config = dict(
    num_hidden_layers=9,
    hidden_size=640,
    num_attention_heads=20,
    num_key_value_heads=20,
    head_dim=32,
    intermediate_size=3840,
    vocab_size=32768,
    hidden_act='tanh_gelu',
    norm='layernorm',
    norm_place='pre',
    norm_eps=1e-05,
    positions='learned',
    qk_norm=False,
    attn_scale=0.177,
    bias='all',
    tie_word_embeddings=True,
    parallel_block=False,
    init='normal',
    init_std_qkv=0.0157,
    init_std_o=0.0037,
    init_std_up=0.0157,
    init_std_down=0.0037,
    optimizer='muon_variant',
    learning_rate=0.00228,
    lr_mult_down=2.0,
    beta1=0.9,
    lr_head=0.00336,
    warmup_steps=200,
    schedule='cos',
    final_lr_fraction=0.03,
    batch_tokens=131072,
    max_seq_len=1024,
    doc_mask=True,
    train_tokens=639600000,
    max_steps=4880,
    dataset='wikipedia_en',
)
Each number is 500 + 25 x the weight over its row's rms, rounded and kept within 0 to 999. Layers, rows and columns count from 0. Numbers have three digits each. The size before them is the row's rms in percent of the matrix's.

# down: layer 3 MLP down (transposed), 3840x640, rms 0.0997, rows 5-74, columns 320-359
# up: layer 3 MLP up, 3840x640, rms 0.0535, rows 6-75, columns 320-359
down5 094:491529522500465535515527515507511504487498495504500508528551505491541502508473503489482505555482502464487470471492525544
up6 092:475499481548481465472527497517527530506499533520532475445516478495513498497538500513538488505522516497543513501499485483
down6 094:478510492464456532494500536489462524528506519515504475461518533508513493510500510511524541543531491490515464496509459504
up7 091:508454496506549483516530489525504520468496541519473466506519492503470488510513493500502475452504506497487523512489499535
down7 097:503492497542484502495517483487497511500507531458473502528467523497496530490524462511485510488506528554517461468546510468
up8 102:490468520497521520560552525465502485475516450497507517506503489487496489469499508470509444531517535491514470487502503481
down8 104:518513493503508499564506482463490532459483553518507478514542506516474531516518482478505466519501497511492514504486503515
up9 088:487498515530515473518486491516474493503465476492461544514507512496493507492506488493498504531471521503509489477531519551
down9 097:527478474500509480519490501517514527517492454529483533531506523524523516545478482509489484514483518518506526494501506479
up10 094:499453501424522500493477487480530506510505510485451505502532498562494444504501506459532476484515511499475497469479509547
down10 093:432509505466522538531486488482535530507495504492500551518457508488472495476531485495467485488524481534515491473501506484
up11 096:490527480484494523564480487498504528440484527456513517525484476526495523509515516514465511485569512508481514497508498528
down11 099:481548486474501507517517545520513499472526504535501498493476514481480487469468485529519527484507529536484507483471575494
up12 104:518496547478449466525469518485474486513510478489487508459476540486488513509494541509473534524492509501459479538486451574
down12 101:501496491493441457463501460534498472522536513501499486514518455505565517527519536479495506543529513509472544507560500516
up13 098:495474506484483514505487525484469537518521497526519546516502517513501555495493520509537502530450491457515536503551533506
down13 096:449543529533486507525488494517508495500519525550528519476472508520583501479494558528497516512463512479512524513528477520
up14 094:500517505467474490499588498535471474525488472474539463511463467479507473502524517488507494505465503528515501493488484537
down14 095:453557494507544513437511532489497511527486524479525523497543553502515493530462574522504532488496463526479470532511521514
up15 095:492506503529501474511479531529498472464498481529519481511481476472487472529481511526478535504474508489514504474522550535
down15 100:532496508494532496491540529448503476501485493521499518477492504510501519480495491505525459506528489502505438503507484512
up16 099:505507498541496455530490486502489478504495517502471507476445487473505560530516514476431514502533472491525445512502474498
down16 101:539519516486470454527522495466533488492510513501473516479462508524477491472491480518470507457496523488499446487477548489
up17 096:543555478475540482511527556470504497477492471475469501489536523506455467523488495471533454509527474462536489478513504529
down17 096:519524494477507506501470508521512518494495494484534481498534448494522508477521500528540510548480506510493503463471490502
up18 104:476478482480509498490530484502536498472560498467513462539486520500511545496500532490467516543507436522510520510515524519
down18 106:461488491484472493488496528542486525502566474502456516503460482517462476464492517474486506538501508491468519519467490507
up19 093:502534527472494479468492509504515492477484484525487563494473515497519532528469499519524457525529492501500492487465547483
down19 097:479484498493511512528493545531462470495488477466478517547500494532493510481495500443510515437488520474503458517498521546
up20 102:486479503476522500502482478510500534505495530536503509468500486492490502481442496521531496471534453483475507470529526524
down20 103:542557551471538474498504482475509489484521492490527500490508436489528528498502480465520512510494516480493550512486498494
up21 092:516515522476497502514498465502455481522501513503492533515505471518529468506511551524509536539502464533470452528525439507
down21 092:557496509489492496499513465520482552498511487546522520553475493465494472531486502483436516511490462491494499476456513527
up22 101:492522478503493470556502482495495461517518506504512508524508542500527534510485489553536485534482507533479515456446507529
down22 096:492512474541508489460513487489520546492498544473472458494505480471548485510519526474483512513494520501539541532469495544
up23 098:483494463497515568492537515466488510512492454462539561512481505493516467511485535504531492476502525498533492504493504429
down23 096:549538471481507482522508556493532517486479499522531482493516533554475525504555550503466525480441504506495515504515503489
up24 101:495483512444454511498493491479497483492507501495497537499514518545504500500542526519539474505502501495519500527494506527
down24 097:498470481449462475464522481478497569468539507442506526531469471470489511515517520513508497505527466485499476496528484521
up25 095:482451515505481464481574487526538491511497490452484510503508472513473493476496540492523509513541466503480472454453537508
down25 091:510514490493485519526485450501499453516497499488549503521550554495474544513498453534527492496497504497484497522478477470
up26 116:508515464470473528521478515542520465587496514536507479492545479530506520520505481514483494509530496540524552503518512565
down26 115:517513514473496495459503462520523493537553483567476503522500513503507500500511483475472531475454495481505493530484513551
up27 104:507465494477482484490506477537541495529449518468528483502515528529483559542479472484465480503487483462485520453514479528
down27 100:480488485502523535478501483498523483521456497532512459518515482466512424468504541465493502489521474531526540460501484508
up28 108:540526452517528534515471544499498501449483486522537499492512510529472526493513474494426475522482509447485533543511505496
down28 110:489496458545492503558500507495482507484544463486511462510530515495539489497525513515501492503521469453510490467494497474
up29 103:495533494495523501510513559504511454479515512490493471473493537510478470493468511504530479497460499509506504516479522530
down29 099:511484476536496528520498480560554482485453493530439510494472537548476534487467534559496496512474496555500486490541459547
up30 092:505488501498520517520475531493458494507485513509482483484522478532478460482487524508514476467449495494511503535465489506
down30 097:477517488440531503486498511481497512495505510469474500529518498486504518538520460519490491548512485523495478481518497460
up31 094:497499465486511511461533542496502496454467498509503526513562527491511519525497489533493466515551477536513457536482539538
down31 100:483487524451514491482522491541501470536469501456535501482466503491498510479481498507515488502499466489482499519513508488
up32 095:520514485534503494466476484520505485540515487522504519492527490522484491495521505552489494537518493522504456511508503482
down32 092:541470463504469468509488528501471486485514480537517506502522489480479473533460489460503523470466462515502521457470516513
up33 100:544557477498463525518480501457500516451468506490552525479493538532476504420553514486526538469500519540483500508517469478
down33 101:542501508528496511467471471475479493481484476497521498509502467571540476471490508518506485516510544494480497535505534511
up34 086:514504510497467528515496460544460501509475491525523494496528480513495521507511483514503525505509445538551511484499499460
down34 086:507486489484529492466506527508552491523490494571494530468519491492468456473522454485483479521520473484477489499515490490
up35 093:515500516522481508478461510499504484539497507497440519490526489484531444506488490489478456459534510550476502515498509518
down35 092:471521506515494495500453509512465542486522526499504539472507502459497492500531483524482483514504484497530504492472547479
up36 105:453534470506526467532474528501509486484494476486469504525497472487469482472486526475447495457516500497484504492472470528
down36 102:474510476508468490486481480469493485487492514455512491472519500487545490483494522511501496507456483511482481479495507483
up37 091:469550491556538515513519475520513518492471560512486547473512536543492487480479495516510496563530475463542511528494480518
down37 095:456491517491482499487511523474500480513513511500489532552537497539523526479464480495480535477464481493492517552531510475
up38 092:493499526464531499478493479548454477477514479526492531528491471530465526522504497494495525513522496546487485496479496513
down38 094:497508526528485514547547521541519515494477481519522540547506494545485511506501490507490534483482504521509506515490538476
up39 106:472529485487517489478482477488493480485504463478503488560552529508465464509504529507516485492480552507495519513476478522
down39 109:506522522490556497510487484505482474479516515528494480489516492499503464499509482531555513484506522446479514508480475512
up40 091:549515492557489508502526494525477496539461529465487511508546501496526494528506531499477514538535506500501516485512508494
down40 093:522491524547484483504511495476489504468502538481522539495472485509483473540484510484490499504513506496479487493505529480
up41 096:525476515525517505496531494486497486498518510513480513473487466503486522495572484503495460512511484469535498525490554542
down41 097:499498441541527526470507476513451483484529513505505516471556472507495497497465495492440527500556504522474465516536549503
up42 089:485462502547515467485496507539479498516465522561497478445489536493517486494503485489496453457506512510480494505511475504
down42 092:493507515490467488467542504501486503520520473513499511508464507486495517464488506509517515476490541498472482518541495545
up43 103:454503508485510492501457526519497434478513506510502492513498487466496488485534560490455505501507469508497516524461452519
down43 109:499479491536504451475526560532493510491488514533541516501495478492508499525523486517524507499476516462502488522502527529
up44 108:521506523490501545509472512536514535522511529491484429496525527497503488483481525537500484548540472471497444516513509516
down44 109:495527524483512537477509520475531481462518514510532437520541460485506490485501536464511514563494519478496521510498493493
up45 106:512465496512489530517453451463508497530534472467501495525493519507514482485489485505457530502505515546515454485483514523
down45 105:537485526484514486480453483487552525499480470496475511547505505500480496478509463468484505524503532477511481538463490465
up46 101:549497449539500492499529537496463476534485490483486546512538523486500445468534517499514539505509520483454510485505482482
down46 100:474517472477504512501481480477478546520480511479469442468512489479524494532504527563457513507488493490480489489462535502
up47 095:524506479441482509520456491516431519483441498521469494517513508524545495485528499453491510521538466481502474513500533484
down47 101:500525481528503472524535463486535523471535510485493511485496522489532507473483507507505542502508527503487513509472498471
up48 104:519522482492507483478527482465494518517496516550500499461481512516475504515568542471528519513475459496490548480499506495
down48 101:522512523538501507494486471444513503505500485516476536496516525492498464516530522491482516513490504526505481522514471498
up49 099:528490483507522474486509540540461505496521480480492538502497474489478506437525492445497509474488433536502478499483518461
down49 094:521484503531520522483480557474485512518544484482499494492493530533522512497474522506464508502550537501495514518517500493
up50 096:473480514500483523498521491516511511527501499518497486510446511514515504553522561488533462497527525513536517517510471521
down50 097:482517514540513492536498486450502490455504499484474521534438540517519511480496486492480474537425492479518472506520466456
up51 100:480525492515463491467515493508507505456479526456488487488538508486496507479530563519478494487507536491502493512486536479
down51 102:495518435496459476500431516446497520489498518511496496460464457506521475507532503495507501509479484486488504537543521475
up52 106:507517516532447482538460494483472474503526495526538514486512483511488543507508501475503526499505494457508490487494499452
down52 105:544489483538521498547485512499480491512503479500538449545466487503525526467469569493500458508497528511557450543492498517
up53 092:480530498494512533564479507454480527491477478513495559513481495477492507466499452495487490524517523508472523524521506452
down53 093:449501461504488475476512531550486488457516505469505444516513533506480524506474483506547513507483545533502503515497468514
up54 108:459478484514499497456466517491480486524467501484504462493542511527508517524534484532522494499491490505513535510516492471
down54 116:446431507525487530466487464497479521510438497536476511461490521502497483525492495491481535477540525495490500478502528561
up55 098:486491510468522501551525501501498540526557520508524500529540455495464515543516478477466493530494522481510526468493546510
down55 101:499487505479509521488500502484456496519493533518458472485537513458521485531486483499517498530509508517491524492539477489
up56 100:502489508495479469535515518470518524527543482537543518502511556490515449485494470472455483498483538565548485498511499502
down56 100:516570525515483518504458510478494492484492499506551476524493519468524512546502506537507524509499447466514519472464503481
up57 108:501493485546511469549489506503513523552486527504497508513520502459509524517517441527500478492516502520519442513482498521
down57 107:518484492534453472511505506508544505506512477488501501465524490531514522457515515509517535468507505521538500449495496493
up58 099:490479493522474507531488490477493537515486479538522532500477485463498485491536537497462505465522536492484480537516493490
down58 095:530495539497486488518500544505497496530498523496519545506514529499504511532492497556592461541488464540510501519468549504
up59 116:487473487461490497497537529490509493488448546495493511548490501512460519525496497512503471525494520525547519488506537498
down59 116:511492501514507508516489496464531508450486534538497508500521479512433492508535487470438489512493503486515510541500497520
up60 089:472486485512475537496470503523497472520466491464539534502503504494433519471495485475535505486476515491504498536482540508
down60 094:508462517501486476479576508465533449536484468520486532491519525498461502543507500527438504539510521508468452441522512544
up61 116:486477515531498514497486471541539483506486495512539516477510501526490501502530515475523480549485496492501472527525502468
down61 114:507488505477497489512509484474455513498494499495511496478492477478531482566541524497496477503475481481501480492481499477
up62 105:461503535496517495471490535495499532483511522493522458547477475509455468502508545523491500513468477518511497503480500527
down62 099:480516486500551517527480475494519486505466491459522507479467507485504490549513501500507465495514509494526510498449495485
up63 090:418496501502522532492534510575494525503528522500505499466464520489458532471510479516549494473473474539511515453475522509
down63 090:478538530495509565496490508461488445526544491507497502507526487505518474481530529506486481463500507526495481496513476461
up64 100:476510479507486497507464472494457505515523503539505539526497512503502480435490522467493457481548501508473528488511501540
down64 101:501495496491491498487501500464502463501542513502502489492531525475516520465503474482512494512533552515519524482475524472
up65 087:509526506482521472486525523480479460523547512496466487513460485543456454533460514524496495485493501503482553515515477491
down65 091:499474516509519494498513503481507481499463496483496511537506536478466537524518491447510494505492521507498499545507506508
up66 100:542518523523464500575492502478505513502498531486446495499531472490519472541461462540467510510525483528460510468497496504
down66 103:505513516501522529450477522508489496511529513478522516488559487490549471515514489533510500461480432508511499506474526512
up67 095:499502521528469513487468542477516517552490521505494470520491509538487514503517519482487492471476443541472513510515478498
down67 094:476477509446539461517487475534460505534492495530524517523506522497485499533538522488487485506542491502508472498491472505
up68 109:481487520514475517451474450524480484489442469482533466466485511511525471534549474481481444508488478495447479500482513530
down68 100:502499489502536457450505510465488504492493480457534471526464515500526469457476480440489472477535501495487482528489504498
up69 103:492493495534499502497447490494517517515512493531530449509542502511516508501524515504477529471546482469492523487501509512
down69 101:502486491513476502549515449532496528487493522498524490515489492501444478518465512494484526522527518447529508537492527482
up70 107:515508468539465500531516522535498497534533492479517465489519485481528498509504529503483507516513498489526481528520468465
down70 102:488493515508507471490485496489522457493548463479518501496506507485500502530517539487494487467492476441488502495486507505
up71 089:518476511524498477494568491500470526509491532469491525494524498551506486500483526519513506518511426518502472496483509513
down71 092:504502532509518490501540463517522482493490517535503524492513520533502478498509500544528487468463481526539537518492482453
up72 100:515466534489504504525533510481568526511511490497469476498484513503495472547518478483525478482481512512505489531518526511
down72 106:519483469501523500467530531468505547475470491524456497508563507482495517532497501491512493543497510526471511493535508562
up73 105:473482492526522557492500485511534507493453503508531506495479504523484488529499485493506516476534472481529538526486468485
down73 105:541490523513532502453519487491460482489503484526500460528490470474532459541508458475449533498439478497522461459492501495
up74 094:555518528486499504525542503495500483482478429464525492488504523502473490514479556492513505469571504532485495486524539500
down74 093:468495515446495451497490470443498512495542512479523489498504490539524539509489477479484499493494541464527482491480473496
up75 091:516463460481522495483563482515499510535512509468452492507502506483514523506513486514526502494493533518547414484468513500